config.yaml
activation: "gelu"
norm: "layernorm"
positions: "alibi"
bias: "all"
init_std_o: 0.0378
beta1: 0.95
schedule: "wsd"
final_lr_fraction: 0.0
seq_len: 1024
dataset: "wikipedia_en"
Each number is 50 + 15 x the weight over its row's rms, rounded and kept within 0 to 99. Layers, rows and columns count from 0. The size before them is the row's rms in percent of the matrix's.

# layer 3 MLP up, 1024x256, rms 0.0691, rows 685-793, columns 64-127
099:42 34 51 43 32 40 44 63 88 58 77 56 59 61 33 40 64 51 59 54 26 41 48 53 41 45 25 60 74 41 32 39 59 37 61 85 44 35 61 36 36 49 36 47 66 77 40 49 52 55 37 36 51 61 55 48 52 41 72 83 70 78 48 42
098:68 16 44 74 53 69 61 75 63 72 75 54 71 59 29 68 60 83 56 47 29 46 43 27 52 57 46 78 52 46 51 16 53 58 59 45 46 60 17 41 46 50 47 43 68 59 55 36 55 71 69 59 32 58 41 49 60 43 66 69 68 50 52 53
098:39 71 58 34 49 57 23 43 50 65 38 42 28 50 59 31 62 29 45 53 41 50 24 43 54 68 31 59 40 73 44 62 45 41 47 41 43 61 49 73 40 40 37 30 31 30 32 40 68 52 60 36 56 54 62 63 57 39 60 30 51 54 52 33
103:15 61 46 39 66 47 45 27 55 52 62 80 40 60 61 53 53 74 52 61 72 35 45 11 38 24 53 68 31 63 47 48 34 39 58 60 30 53 57 48 15 33 35 42 67 28 29 40 18 65 34 60 35 58 22 54 48 50 31 77 52 55 54 69
099:44 42 32 30 60 49 57 46 37 61 74 35 57 37 62 59 43 59 64 51 50 37 66 39 75 47 58 58 54 80 66 65 26 62 57 44 43 43 44 59 52 16 43 25 48 53 54 33 58 41 57 59 55 42 43 39 41 62 44 56 22 70 35 73
101:33 51 63 48 60 37 55 69 52 46 29 63 63 58 67 57 74 27 30 50 67 66 39 35 36 25 20 49 41 66 54 58 47 56 50 68 62 65 42 40 52 69 39 43 53 60 25 42 63 78 32 28 40 80 72 46 67 39 47 67 46 55 56 32
100:29 68 43 88 31 36 51 64 58 38 56 65 81 51 45 54 43 46 22 64 60 85 44 51 43 36 36 45 60 43 60 16 32 82 71 51 51 56 67 46 53 57 53 49 47 61 41 19 50 43 48 33 11 66 36 47 49 33 39 61 47 52 62 62
106:51 51 70 65 32 46 50 35 66 45 64 57 58 32 64 55 46 58 80 39 53 75 53 42 46 29 49 51 77 50 45 34 42 27 57 48 61 38 79 79 40 29 35 34 35 57 26 54 55 71 43 49 58 66 32 30 51 56 62 52 29 56 40 77
090:41 46 59 40 45 37 50 77 50 40 81 72 21 30 74 34 83 64 53 48 76 43 59 63 59 39 23 47 50 84 69 54 44 40 50 48 44 69 53 64 30 41 39 50 52 42 45 41 22 69 50 00 40 46 57 44 67 34 36 55 51 20 38 36
101:63 61 37 49 37 62 28 51 42 52 59 63 38 29 65 45 81 62 23 42 51 81 27 55 62 49 44 55 66 71 54 67 30 72 43 63 64 65 46 61 56 07 56 29 68 48 41 77 65 47 49 48 47 59 54 48 84 61 48 49 35 61 46 71
101:17 65 62 41 75 55 45 81 46 47 57 34 66 64 46 25 31 55 53 28 49 56 45 63 45 44 71 63 58 54 56 58 36 65 84 63 52 53 67 44 41 27 41 51 14 70 40 41 43 67 37 23 24 67 47 37 51 39 32 87 41 30 28 49
096:34 37 24 45 34 49 72 44 33 38 63 54 45 34 34 32 63 53 41 55 57 62 55 72 61 35 52 65 47 57 69 47 44 66 52 69 47 47 76 49 33 45 43 60 72 51 41 44 33 52 50 43 39 51 43 48 51 48 05 37 09 36 63 63
101:42 47 49 33 62 49 40 76 49 40 51 64 76 43 53 20 69 60 54 44 49 53 37 43 67 63 61 40 39 67 23 32 39 66 49 54 46 35 73 65 41 34 55 25 53 74 52 46 15 57 34 54 52 68 44 51 49 56 42 65 48 54 48 13
093:70 36 51 48 59 46 26 66 33 74 43 75 34 66 51 36 65 42 62 29 29 52 35 60 38 35 59 67 36 55 47 61 51 46 63 49 68 56 43 57 52 75 50 36 42 56 55 52 74 46 40 40 53 42 21 23 64 67 51 46 85 35 68 51
104:54 59 25 46 60 47 41 61 56 74 35 52 65 47 35 27 66 30 51 57 37 55 53 73 59 41 48 66 47 67 55 58 33 29 43 43 46 58 24 29 40 72 27 49 64 44 53 66 71 59 48 39 37 75 59 31 50 52 55 69 60 75 45 45
094:48 34 69 43 30 59 59 43 38 24 44 50 64 73 74 66 67 40 39 22 66 61 32 32 55 43 11 78 21 75 46 37 54 59 45 49 24 41 29 55 48 20 54 56 52 47 46 76 41 52 28 36 41 45 51 43 53 49 23 20 11 32 50 63
095:24 60 48 37 57 41 31 77 57 24 44 68 49 25 68 46 97 46 71 62 34 48 62 00 49 38 40 45 43 60 40 40 18 59 46 60 52 48 52 54 48 55 42 51 26 36 44 29 33 63 29 72 13 47 46 57 78 49 45 33 46 44 40 41
104:62 28 63 43 51 25 44 42 48 23 49 42 75 70 96 22 58 51 38 60 45 58 35 48 49 06 65 61 39 55 57 61 37 68 42 52 48 71 42 13 50 62 60 43 22 42 44 74 70 71 56 41 49 37 45 43 31 46 27 24 48 67 47 56
097:47 55 38 60 40 35 31 61 65 41 80 33 92 33 38 38 72 29 55 57 30 59 29 43 45 45 60 58 46 72 50 55 39 51 49 58 31 35 69 37 49 37 35 41 57 78 62 62 75 64 36 38 52 72 65 35 67 68 53 56 48 19 43 60
094:22 57 35 74 72 55 38 46 48 54 44 60 56 32 66 41 69 41 60 53 75 51 30 33 53 55 32 54 69 71 79 44 60 52 46 59 39 25 53 36 50 75 61 47 27 37 33 46 51 59 36 52 11 69 48 61 61 44 52 54 23 53 55 68
094:26 55 61 74 46 56 54 55 87 29 70 42 40 57 37 30 37 75 40 58 48 47 43 35 46 28 50 57 69 72 63 56 53 78 55 80 48 48 72 38 46 47 37 52 32 44 56 56 67 64 24 51 36 39 50 43 35 40 44 40 35 45 50 43
090:68 79 43 80 25 69 56 42 46 74 62 42 60 54 68 59 30 44 69 23 54 50 60 25 52 36 38 59 53 61 40 19 47 59 53 65 49 46 21 72 29 60 59 24 63 52 28 61 48 44 53 78 71 47 48 50 35 60 34 27 31 72 50 52
113:63 52 34 37 31 57 22 61 60 54 55 59 92 33 55 51 33 65 52 57 44 54 57 61 89 55 44 55 25 46 30 76 66 43 65 63 45 73 41 54 36 55 51 34 65 52 18 36 69 50 60 23 55 45 57 51 64 40 25 35 28 40 53 48
098:41 66 51 54 48 39 45 18 53 43 41 58 25 93 71 62 66 45 37 13 43 67 54 47 54 53 42 47 54 47 58 34 46 62 71 63 19 46 63 26 45 50 52 36 41 41 33 56 49 48 37 52 41 73 54 66 60 64 51 81 47 29 43 39
102:41 53 45 71 23 39 61 56 45 64 47 41 28 44 50 31 63 28 51 56 56 51 45 39 66 43 57 74 40 34 41 40 40 45 47 49 50 63 43 64 45 67 61 43 14 66 42 38 48 54 59 63 41 60 33 47 62 51 62 51 66 55 46 46
104:48 43 35 53 52 54 31 47 59 61 38 47 37 38 56 60 26 57 54 58 26 45 69 70 66 42 38 56 53 67 38 64 46 60 75 48 34 72 43 53 39 58 48 16 60 58 39 53 42 54 65 44 43 09 56 52 48 41 51 45 36 49 43 75
106:58 63 57 54 39 39 53 50 38 38 53 79 73 49 59 47 42 37 49 46 65 73 37 65 39 52 64 63 49 52 58 70 38 55 53 50 75 32 44 41 47 28 49 32 43 47 57 53 46 62 60 44 39 60 64 44 58 37 20 59 44 50 58 30
108:60 61 59 38 53 64 20 63 79 51 50 42 34 64 35 34 45 31 39 67 44 38 64 54 52 56 63 38 52 81 30 48 39 56 54 70 54 49 37 57 36 34 44 40 26 50 21 64 59 64 48 32 24 31 41 55 44 23 39 50 56 78 58 60
095:26 17 62 46 41 61 56 47 26 45 52 52 57 57 56 60 44 48 56 53 27 43 47 68 52 33 67 64 47 37 55 45 41 37 62 53 81 53 46 25 26 22 54 39 46 56 42 58 67 73 34 64 26 73 30 64 56 18 54 71 67 75 72 58
095:55 43 65 62 52 42 65 40 74 53 53 88 77 61 51 39 33 50 51 32 59 62 68 38 53 42 04 48 56 41 40 43 49 23 63 76 52 40 33 45 55 71 45 32 65 53 40 64 48 50 35 58 50 45 47 28 51 58 42 44 54 56 68 43
107:61 49 44 35 50 44 64 55 38 74 63 48 56 60 56 37 43 22 96 51 75 49 67 55 55 40 46 72 41 48 58 86 42 37 55 74 48 76 55 30 34 74 40 53 44 42 38 47 38 64 60 45 52 37 18 23 40 40 45 44 57 50 58 37
107:71 72 60 41 37 58 61 46 69 56 64 48 41 55 51 38 49 52 81 20 38 57 36 60 70 41 42 63 57 44 48 37 20 42 68 66 18 50 72 48 65 46 49 54 50 45 58 46 47 81 54 41 63 52 26 63 48 20 40 50 56 26 72 62
104:62 41 63 33 42 33 61 70 58 66 36 65 58 45 55 27 42 19 40 50 53 40 31 60 59 46 57 50 47 69 53 64 48 58 54 42 36 55 25 34 41 60 57 40 57 18 25 58 44 50 80 35 54 48 34 48 34 60 49 99 53 38 51 42
107:67 41 41 39 66 60 48 76 35 49 47 46 62 55 58 58 45 41 26 36 48 72 70 49 52 51 27 54 43 45 31 61 42 61 68 58 70 63 40 21 58 67 36 35 36 43 35 36 64 44 89 63 54 66 41 28 52 36 58 54 36 75 40 54
093:52 79 61 58 39 48 59 89 47 15 60 64 61 43 39 37 43 51 26 66 59 47 37 36 42 54 18 46 66 55 42 42 54 50 40 64 17 36 25 39 29 51 58 52 36 41 16 38 66 40 58 52 33 50 52 56 71 51 14 41 14 55 64 58
096:47 63 41 59 63 62 57 41 58 56 48 67 52 51 66 65 39 44 16 29 42 29 27 32 75 49 72 44 64 82 51 48 58 43 51 58 44 69 65 60 44 37 54 46 42 50 52 61 46 55 44 15 18 45 43 59 52 35 49 49 51 44 72 38
107:42 28 70 41 31 05 43 41 70 59 56 86 65 76 63 44 57 45 63 59 39 48 57 64 45 55 32 57 35 46 22 45 46 36 41 44 48 53 57 78 54 45 49 29 48 47 34 29 48 51 31 55 62 81 42 73 44 59 62 57 44 39 78 19
092:49 63 61 53 42 61 31 50 48 56 37 36 28 26 42 27 36 17 70 41 57 43 18 71 50 56 54 79 67 61 42 62 37 58 56 54 28 45 50 44 50 53 62 76 46 57 55 20 78 65 52 27 30 39 34 53 77 29 44 37 45 29 38 38
101:25 47 55 60 80 28 58 76 41 31 51 49 52 37 39 24 58 48 44 40 62 35 62 56 37 42 33 48 45 35 38 45 58 59 55 70 70 47 53 41 28 51 46 50 48 37 57 48 25 57 40 36 45 54 56 41 42 19 49 64 57 22 84 54
106:38 71 27 58 44 59 60 30 37 25 57 74 51 36 46 61 39 54 56 33 23 52 26 62 71 46 25 73 28 74 59 55 48 35 72 63 48 56 70 13 54 46 43 37 31 75 61 56 43 75 22 35 56 61 39 38 30 42 29 37 48 29 63 23
099:74 49 19 56 66 31 55 29 60 16 44 65 49 41 91 36 62 21 50 38 49 50 48 49 62 51 63 58 51 54 21 59 32 74 56 61 32 36 80 69 42 40 56 46 58 67 34 58 64 78 42 46 55 50 50 43 60 37 13 38 38 44 49 68
094:35 67 51 61 41 58 54 57 72 37 28 70 47 26 38 40 52 38 57 30 69 65 31 58 42 55 64 81 34 52 49 38 47 24 54 70 53 61 44 62 62 68 44 57 35 27 72 20 53 60 41 31 23 75 57 39 88 59 40 39 53 36 31 69
104:18 40 39 73 29 53 32 51 50 27 55 65 57 29 33 38 71 29 43 42 57 61 28 34 71 50 55 85 66 55 32 28 46 67 87 60 50 51 28 24 57 71 41 54 46 34 60 34 65 57 22 42 60 45 73 84 47 49 41 60 42 41 64 50
106:35 55 31 63 77 47 63 46 64 41 40 44 72 75 78 40 54 50 40 54 20 69 66 27 27 48 39 61 22 55 54 54 54 48 54 57 53 65 42 47 28 56 38 41 73 55 22 51 76 51 20 71 40 56 40 43 44 54 37 39 38 43 36 69
103:48 45 38 69 64 31 63 32 51 77 65 50 67 50 63 71 72 65 48 37 61 73 51 22 40 38 29 46 27 48 55 53 47 37 53 44 58 59 37 56 49 54 35 12 54 48 45 37 55 44 21 43 20 35 46 46 46 38 53 62 53 52 53 53
110:52 39 44 40 42 26 61 73 11 56 51 76 66 55 71 25 37 53 47 46 39 53 65 33 57 37 69 80 25 53 30 66 40 38 59 70 51 63 69 41 44 49 56 38 56 41 23 69 13 47 46 57 47 59 57 29 65 57 60 47 48 78 34 28
090:54 53 65 56 71 43 47 69 35 20 39 38 52 79 69 14 59 51 55 55 53 69 63 45 52 37 34 73 51 33 31 39 51 29 51 46 58 64 46 72 36 42 38 13 65 38 34 63 60 28 36 70 43 49 36 52 56 63 46 64 40 66 53 46
103:34 73 26 46 48 65 47 39 44 49 59 37 62 41 42 63 47 73 63 42 49 66 38 30 58 23 47 72 52 55 48 61 48 38 62 44 34 55 55 53 43 37 39 45 36 32 29 24 44 59 27 51 29 60 33 34 72 46 70 56 59 55 47 62
104:35 72 33 50 39 58 52 43 67 46 35 44 54 57 45 64 63 46 26 64 51 64 29 49 55 61 38 48 54 45 56 63 32 36 66 48 70 59 33 54 62 41 56 58 45 29 09 40 46 52 29 61 19 55 32 34 37 36 65 48 21 51 44 63
095:67 36 50 82 63 63 41 34 82 67 52 50 62 34 19 67 49 50 54 64 46 58 42 41 67 53 59 40 36 61 47 74 54 23 73 55 64 72 38 44 51 31 23 49 54 57 20 24 76 39 50 13 29 62 31 43 49 78 42 33 43 41 47 60
105:51 42 89 56 36 68 48 70 35 59 49 62 61 38 79 33 58 67 49 68 69 41 50 25 53 42 39 63 36 35 15 61 38 41 44 51 46 38 55 64 45 42 16 41 61 36 78 61 16 66 44 53 71 64 44 33 52 39 53 48 54 45 49 52
108:31 54 49 09 60 50 34 46 35 31 33 63 21 54 60 53 47 69 50 69 63 33 21 41 55 23 64 55 32 64 45 83 20 62 48 49 34 42 44 30 38 60 46 50 45 42 51 60 62 64 46 36 52 57 43 34 51 68 49 54 86 56 49 48
093:64 60 39 75 37 56 60 73 39 45 64 55 53 48 43 43 18 61 65 10 42 39 50 49 37 45 27 63 71 48 31 37 49 29 60 60 55 61 68 60 42 46 64 48 64 53 54 53 44 64 62 41 58 37 10 45 52 56 34 49 35 21 40 74
101:52 55 43 60 48 43 75 54 55 70 44 66 61 33 49 16 68 00 55 33 52 76 33 52 66 58 45 60 42 46 28 34 48 66 65 59 43 65 63 67 55 40 65 50 48 36 33 38 59 30 42 56 43 47 13 61 56 63 29 40 63 46 64 66
098:53 45 89 52 36 49 31 22 77 52 66 71 65 47 54 67 58 54 57 72 38 91 22 26 54 17 69 68 66 65 41 72 34 47 41 60 38 29 37 56 29 60 17 47 53 17 56 43 45 54 69 45 27 63 69 30 28 46 59 48 41 36 77 26
087:32 49 31 36 56 54 69 72 35 59 40 38 34 60 48 33 74 52 32 63 51 61 65 41 78 23 53 51 44 54 45 67 50 53 60 80 69 52 90 65 40 53 67 27 50 49 63 42 63 54 48 50 36 41 36 29 62 77 44 67 49 69 15 51
100:57 36 72 63 38 65 69 48 46 39 59 57 67 51 71 28 21 46 41 47 56 88 27 51 44 34 39 66 62 50 63 66 37 42 41 46 55 58 65 21 40 35 48 41 65 43 40 44 77 65 26 70 54 46 49 60 25 22 51 73 19 37 48 53
098:40 62 41 40 65 19 50 47 60 45 46 61 45 25 84 39 72 73 42 48 70 72 30 79 35 21 46 49 32 44 41 42 30 73 76 45 59 55 58 44 40 25 31 48 51 71 53 45 56 68 46 46 13 56 24 16 60 64 39 64 35 36 44 48
084:63 41 44 32 76 47 46 54 45 55 52 37 54 72 80 43 59 64 50 43 42 59 53 30 71 10 66 74 54 47 44 58 53 62 43 45 37 67 47 46 34 57 63 22 58 46 39 52 66 52 51 29 49 43 66 40 37 36 26 88 59 51 56 33
098:60 61 49 36 64 56 65 35 37 25 46 79 69 45 52 38 36 29 36 53 33 28 44 31 60 36 24 74 42 39 61 60 39 49 72 52 21 53 65 92 54 50 56 39 35 58 62 70 37 57 36 60 53 34 42 75 39 49 48 51 66 51 47 52
109:49 58 67 36 73 31 29 78 81 40 44 53 44 38 63 56 69 04 29 50 57 39 21 35 49 39 66 39 54 82 53 49 41 49 57 44 51 67 59 39 28 54 33 43 35 55 29 33 67 46 60 37 61 52 34 44 34 56 45 67 53 43 60 34
102:48 48 44 41 50 55 50 40 41 54 62 48 61 32 62 34 22 31 20 54 60 68 64 64 58 43 36 41 42 42 47 44 21 44 48 57 83 45 73 51 45 64 46 52 84 39 61 53 50 62 57 17 42 87 36 40 74 22 41 46 19 27 51 58
095:55 51 54 46 34 37 61 59 43 39 39 64 37 51 62 51 28 43 40 42 46 55 60 23 40 36 59 56 65 55 43 31 33 24 49 95 63 51 32 65 46 27 36 44 74 51 58 36 37 63 14 71 55 47 46 53 66 73 66 25 43 52 43 63
095:30 44 45 40 00 48 79 36 77 38 67 41 64 41 55 50 43 45 39 57 49 81 42 58 65 24 42 52 63 55 38 32 45 31 65 44 45 41 56 83 48 38 52 56 39 60 51 41 54 56 63 47 48 51 61 13 55 44 36 40 54 51 56 35
105:49 60 51 47 45 68 35 23 64 41 49 64 73 39 59 71 66 40 37 28 75 70 37 61 43 41 03 60 30 53 42 52 35 17 59 55 35 66 62 26 46 52 45 40 69 48 49 28 63 49 22 26 41 37 67 42 26 55 47 25 21 58 40 20
097:41 38 47 26 41 53 30 41 68 45 57 78 52 59 41 55 71 73 39 67 25 36 54 43 47 32 46 34 76 75 49 37 35 61 38 55 36 28 48 31 53 45 30 52 43 48 42 52 59 65 39 33 46 45 58 29 40 12 22 60 41 53 49 58
100:42 53 29 41 61 32 75 61 60 52 38 71 64 63 52 36 61 40 58 54 45 56 50 43 37 48 47 37 34 58 57 63 50 49 67 72 54 39 50 50 40 66 67 48 59 20 55 48 42 43 52 77 10 32 46 66 67 64 42 33 39 44 46 65
104:64 78 53 72 45 41 47 59 58 58 50 81 68 38 68 55 47 32 55 65 32 55 37 51 67 38 66 78 51 33 36 52 47 42 54 42 44 51 42 25 43 35 46 53 53 52 28 52 62 46 75 53 60 45 62 68 73 46 48 33 59 53 70 55
097:76 52 44 51 59 33 43 63 48 65 58 46 58 31 80 46 37 36 69 52 53 33 67 44 56 29 63 52 15 54 73 72 27 68 34 52 52 37 21 72 40 49 39 26 60 57 59 49 64 39 38 34 61 36 41 33 62 74 36 78 49 51 17 68
102:63 34 46 55 40 42 54 59 55 41 25 49 39 49 35 30 62 49 42 35 52 56 44 28 54 43 68 60 53 55 53 66 39 57 72 46 51 64 57 62 20 59 46 55 40 64 51 00 62 48 59 39 50 37 29 60 50 38 51 63 66 50 64 54
100:48 46 59 39 73 43 55 37 55 54 49 69 51 53 64 56 48 57 37 41 42 42 41 45 52 43 53 44 20 69 54 76 40 51 52 56 48 48 56 36 35 50 61 39 56 32 50 42 33 48 24 50 56 47 46 60 56 59 24 62 67 55 64 22
095:38 71 67 47 52 39 62 42 59 56 79 88 63 63 45 45 33 49 50 38 31 71 59 60 54 40 62 44 47 55 56 17 40 43 59 80 40 58 34 59 36 56 43 49 49 68 43 17 51 71 26 71 46 28 47 35 39 58 36 34 31 96 47 54
104:22 39 39 46 48 36 73 61 76 59 29 50 51 46 64 61 82 65 25 52 65 33 31 48 68 60 45 71 54 48 69 53 57 71 58 51 43 53 50 62 29 43 46 40 20 61 62 55 52 48 26 37 50 39 47 64 61 48 72 21 45 54 77 62
099:55 34 30 87 48 26 55 57 50 51 34 57 63 25 57 46 71 64 39 40 56 54 38 45 61 48 47 72 58 52 30 46 41 72 65 43 26 53 53 43 63 66 27 26 32 26 67 63 28 58 67 39 53 61 67 33 69 40 32 40 35 59 47 50
099:55 46 45 37 36 08 41 46 57 62 54 48 35 87 41 15 49 35 53 62 33 53 56 42 73 57 62 55 49 81 39 38 37 79 32 49 23 23 36 49 33 39 43 38 40 36 32 50 23 56 55 68 49 64 56 53 74 48 55 59 48 55 61 55
091:65 52 47 61 50 34 64 55 46 49 48 25 73 64 55 63 31 26 41 42 71 51 77 66 36 40 22 67 30 42 69 49 33 58 28 60 52 66 47 44 49 51 42 36 45 46 36 46 54 43 17 68 26 45 24 39 52 27 39 64 30 83 67 60
096:55 13 64 39 53 33 45 48 39 55 58 54 74 38 51 44 62 66 54 38 51 65 68 46 60 52 38 44 57 33 49 41 30 38 49 55 51 56 35 63 54 32 68 48 29 59 27 33 35 68 44 43 13 66 29 39 69 63 59 43 54 62 39 66
092:34 76 49 23 41 68 62 56 26 53 65 60 51 38 67 42 75 52 41 44 41 63 24 56 38 52 56 72 38 75 60 60 22 22 37 35 71 44 48 26 52 37 32 53 57 33 59 51 53 67 62 28 49 63 54 40 72 37 34 41 31 55 50 49
099:25 38 62 35 45 61 61 86 77 42 69 53 49 46 65 25 28 16 59 54 40 38 47 22 58 07 45 60 11 58 36 45 55 56 54 65 52 63 59 29 64 71 46 55 53 21 62 26 64 56 55 33 44 40 66 42 57 61 44 38 53 65 26 36
107:39 55 71 45 41 52 38 69 72 72 63 48 56 46 63 68 26 33 49 37 57 83 50 58 44 64 69 48 55 56 34 60 28 29 52 53 49 62 29 62 17 41 60 29 42 59 61 29 54 59 52 39 46 30 47 29 50 69 28 51 41 54 57 31
099:11 40 48 63 43 43 47 32 31 34 67 71 68 51 68 40 50 50 39 35 34 64 18 16 65 49 41 81 71 74 42 35 34 49 65 47 42 75 64 42 34 66 64 34 12 48 47 60 53 72 45 31 45 59 66 51 59 55 48 33 63 52 41 61
102:49 44 85 40 71 67 78 81 47 65 30 58 53 48 58 42 83 36 42 49 74 48 35 20 59 52 63 34 53 74 33 55 54 46 32 38 69 44 57 45 65 38 48 44 50 41 56 57 59 39 47 62 45 48 35 58 67 21 25 53 33 46 67 64
100:16 48 39 61 36 68 40 39 70 64 50 64 53 63 59 76 51 64 57 41 78 99 51 42 58 37 30 96 40 50 38 54 52 67 55 49 51 49 72 34 49 33 45 53 40 34 67 37 44 42 67 46 31 57 33 34 37 63 47 49 50 47 41 26
102:56 83 63 40 33 43 41 50 58 50 48 55 59 46 54 76 34 55 52 30 38 79 55 31 58 59 66 49 35 50 54 69 29 53 61 65 47 83 43 37 47 57 49 43 44 33 52 55 44 52 48 73 45 51 30 64 59 38 35 48 59 08 65 46
101:54 77 28 67 40 52 36 66 40 56 29 71 43 52 54 37 50 72 45 35 42 65 68 48 49 51 67 47 45 44 42 39 40 37 77 64 65 54 64 37 66 58 48 13 43 33 60 24 48 41 70 37 41 60 40 48 53 42 17 25 56 51 35 48
096:42 74 39 51 71 28 54 52 54 53 75 56 54 57 50 43 69 52 13 35 30 70 31 45 55 46 43 49 39 48 42 36 52 78 90 66 70 70 63 50 28 56 24 22 34 46 65 60 83 69 88 49 53 62 49 43 40 44 30 50 47 18 58 25
091:68 68 40 62 57 31 72 36 32 44 54 28 30 43 68 47 61 53 52 39 34 65 52 58 52 48 35 49 34 64 40 38 40 67 65 43 36 51 53 49 47 43 35 36 55 32 16 47 67 58 49 41 65 93 60 61 14 58 33 64 61 44 70 79
110:30 76 60 41 32 60 40 66 52 18 44 39 41 42 52 64 58 62 39 55 68 56 76 54 78 41 73 40 33 63 61 30 36 63 58 70 57 40 62 51 44 38 32 41 46 70 50 13 35 47 55 42 49 45 69 31 82 46 45 49 64 50 49 62
107:66 37 69 38 67 42 83 65 47 58 50 88 50 59 70 46 51 47 54 54 59 66 41 45 45 30 47 68 48 67 42 55 46 42 45 33 64 66 06 26 48 42 41 23 48 21 65 51 66 57 36 36 36 55 51 69 47 43 28 75 55 55 42 67
097:39 38 58 50 23 46 51 54 27 49 53 26 64 45 62 11 39 38 54 49 55 71 73 29 81 55 55 49 51 58 33 63 35 65 43 86 59 50 61 37 34 30 36 60 61 59 77 52 52 51 22 56 35 36 69 57 64 64 64 70 26 27 45 57
105:46 25 47 30 35 30 22 70 48 50 50 56 71 80 46 26 77 51 52 46 61 56 57 55 28 61 60 70 34 49 25 70 50 55 46 50 64 34 68 34 46 46 40 50 37 40 38 49 71 57 41 20 44 65 57 16 55 28 44 59 35 53 38 58
102:52 26 39 38 46 31 53 81 54 50 44 39 55 43 64 34 80 67 52 58 58 36 49 40 82 48 52 40 30 43 21 83 30 67 34 57 31 63 43 66 27 44 56 39 43 42 38 55 47 48 50 57 44 26 59 65 79 46 31 64 82 45 50 56
097:33 35 35 51 14 60 34 78 55 34 38 35 43 36 70 38 70 42 45 47 53 52 39 40 76 59 69 46 35 56 32 15 16 63 43 38 37 74 47 68 46 41 58 33 66 39 38 13 25 64 50 52 37 63 43 53 64 62 49 55 56 37 51 43
099:76 56 36 49 51 48 37 64 58 42 62 32 44 56 34 26 52 19 33 41 39 14 59 48 75 70 37 33 50 45 31 53 35 55 66 64 60 56 39 71 42 45 43 26 34 68 43 51 44 52 51 68 41 51 45 34 55 29 45 71 40 62 52 45
104:13 58 41 26 68 38 64 51 45 52 56 56 51 24 64 60 58 64 33 49 82 57 58 29 45 34 34 38 41 54 64 62 24 59 61 77 61 62 56 51 42 30 56 54 52 26 24 40 33 61 59 56 61 43 57 59 65 35 59 33 27 32 60 56
103:10 34 47 42 64 45 45 41 62 63 44 43 67 68 38 44 51 20 53 19 37 41 52 42 43 58 37 90 31 59 67 52 42 52 41 50 37 40 67 37 62 47 47 42 48 56 28 50 74 58 26 39 16 52 52 56 42 50 61 60 50 65 70 21
103:23 68 70 63 41 52 25 24 68 35 55 58 46 62 48 73 57 36 45 33 63 62 20 29 81 44 46 60 66 69 48 16 22 81 80 59 50 35 69 57 32 46 33 29 45 23 52 30 40 32 54 40 55 57 46 57 60 63 46 54 56 54 74 38
103:61 75 57 63 52 62 79 44 66 39 28 61 44 56 80 59 40 56 33 62 48 65 54 27 77 23 73 36 52 38 46 87 45 26 51 38 50 69 72 52 47 29 26 33 45 59 47 35 45 53 50 25 57 32 42 31 54 49 13 46 55 23 53 46
098:46 57 47 63 71 37 37 78 39 55 23 65 65 14 86 60 39 84 44 44 72 44 59 54 51 45 81 47 32 72 56 57 46 50 41 39 61 56 42 42 52 12 37 22 49 47 72 23 35 48 42 65 58 55 53 49 61 53 39 77 77 74 34 74
097:21 29 32 54 52 42 61 72 57 59 44 38 50 40 67 48 46 33 59 53 79 63 68 37 56 48 30 55 39 52 66 49 49 69 71 56 53 56 53 37 39 55 49 29 49 68 59 50 32 57 49 33 64 82 60 40 51 33 25 37 54 59 56 66
103:11 66 63 09 50 62 56 56 78 58 56 44 57 59 88 69 61 48 51 62 53 62 43 63 31 39 52 57 59 50 38 47 48 23 37 46 66 47 53 57 41 52 33 34 60 59 27 56 66 55 38 42 50 45 53 60 63 68 36 49 28 36 37 42
101:81 64 53 45 44 38 59 48 51 56 35 70 48 75 58 59 76 61 68 37 68 21 52 54 87 41 50 62 41 66 45 62 39 54 59 68 27 53 34 60 54 65 47 22 24 45 00 68 49 50 48 45 47 38 27 47 35 58 20 47 59 48 59 69
092:58 49 60 75 51 49 53 48 31 88 52 66 55 84 47 44 45 77 40 33 64 73 51 32 57 30 60 69 71 44 54 57 48 69 82 46 40 48 53 49 55 30 62 38 22 51 65 56 66 42 58 64 25 46 46 19 40 55 42 77 57 53 51 66
104:64 77 39 64 77 54 67 67 56 66 18 56 50 51 51 53 58 37 70 44 43 47 56 44 55 26 69 50 36 60 25 72 40 47 41 55 29 79 57 60 46 34 54 44 46 58 46 43 59 60 59 27 21 52 43 50 57 69 18 41 60 44 33 53
098:25 62 70 47 44 44 29 52 71 46 59 44 59 29 46 50 60 64 47 63 58 50 26 52 54 44 54 39 58 64 55 16 41 47 46 51 53 50 52 25 36 63 64 47 66 38 38 33 63 67 33 35 54 50 28 58 86 32 63 31 32 44 56 30
103:50 48 47 63 68 51 69 69 43 58 57 79 64 63 73 41 62 60 32 36 34 51 31 22 79 09 57 70 47 64 50 38 40 73 55 64 54 86 77 58 36 39 49 53 36 57 77 58 45 55 17 55 40 48 30 70 34 43 45 54 57 32 35 38
093:06 65 18 46 54 61 27 78 34 49 65 39 55 53 67 26 44 34 44 41 46 41 41 34 46 63 44 67 40 91 09 56 34 58 60 51 60 40 50 76 52 29 62 53 61 46 57 55 46 56 28 40 37 18 26 51 54 42 18 48 46 42 58 45
092:66 55 61 59 58 75 45 38 47 34 24 75 31 46 47 66 39 74 68 27 43 43 42 66 38 36 66 63 32 76 26 52 55 30 61 39 68 66 34 64 54 42 53 34 42 18 45 48 57 65 55 52 46 52 25 53 68 55 33 37 61 27 52 45
101:51 45 35 44 73 56 66 33 45 74 53 66 67 62 63 64 44 20 46 38 42 80 79 29 48 41 39 71 57 63 49 38 28 17 39 51 45 35 77 54 34 32 58 30 45 43 40 36 43 46 16 58 57 46 40 69 46 50 40 50 63 61 45 33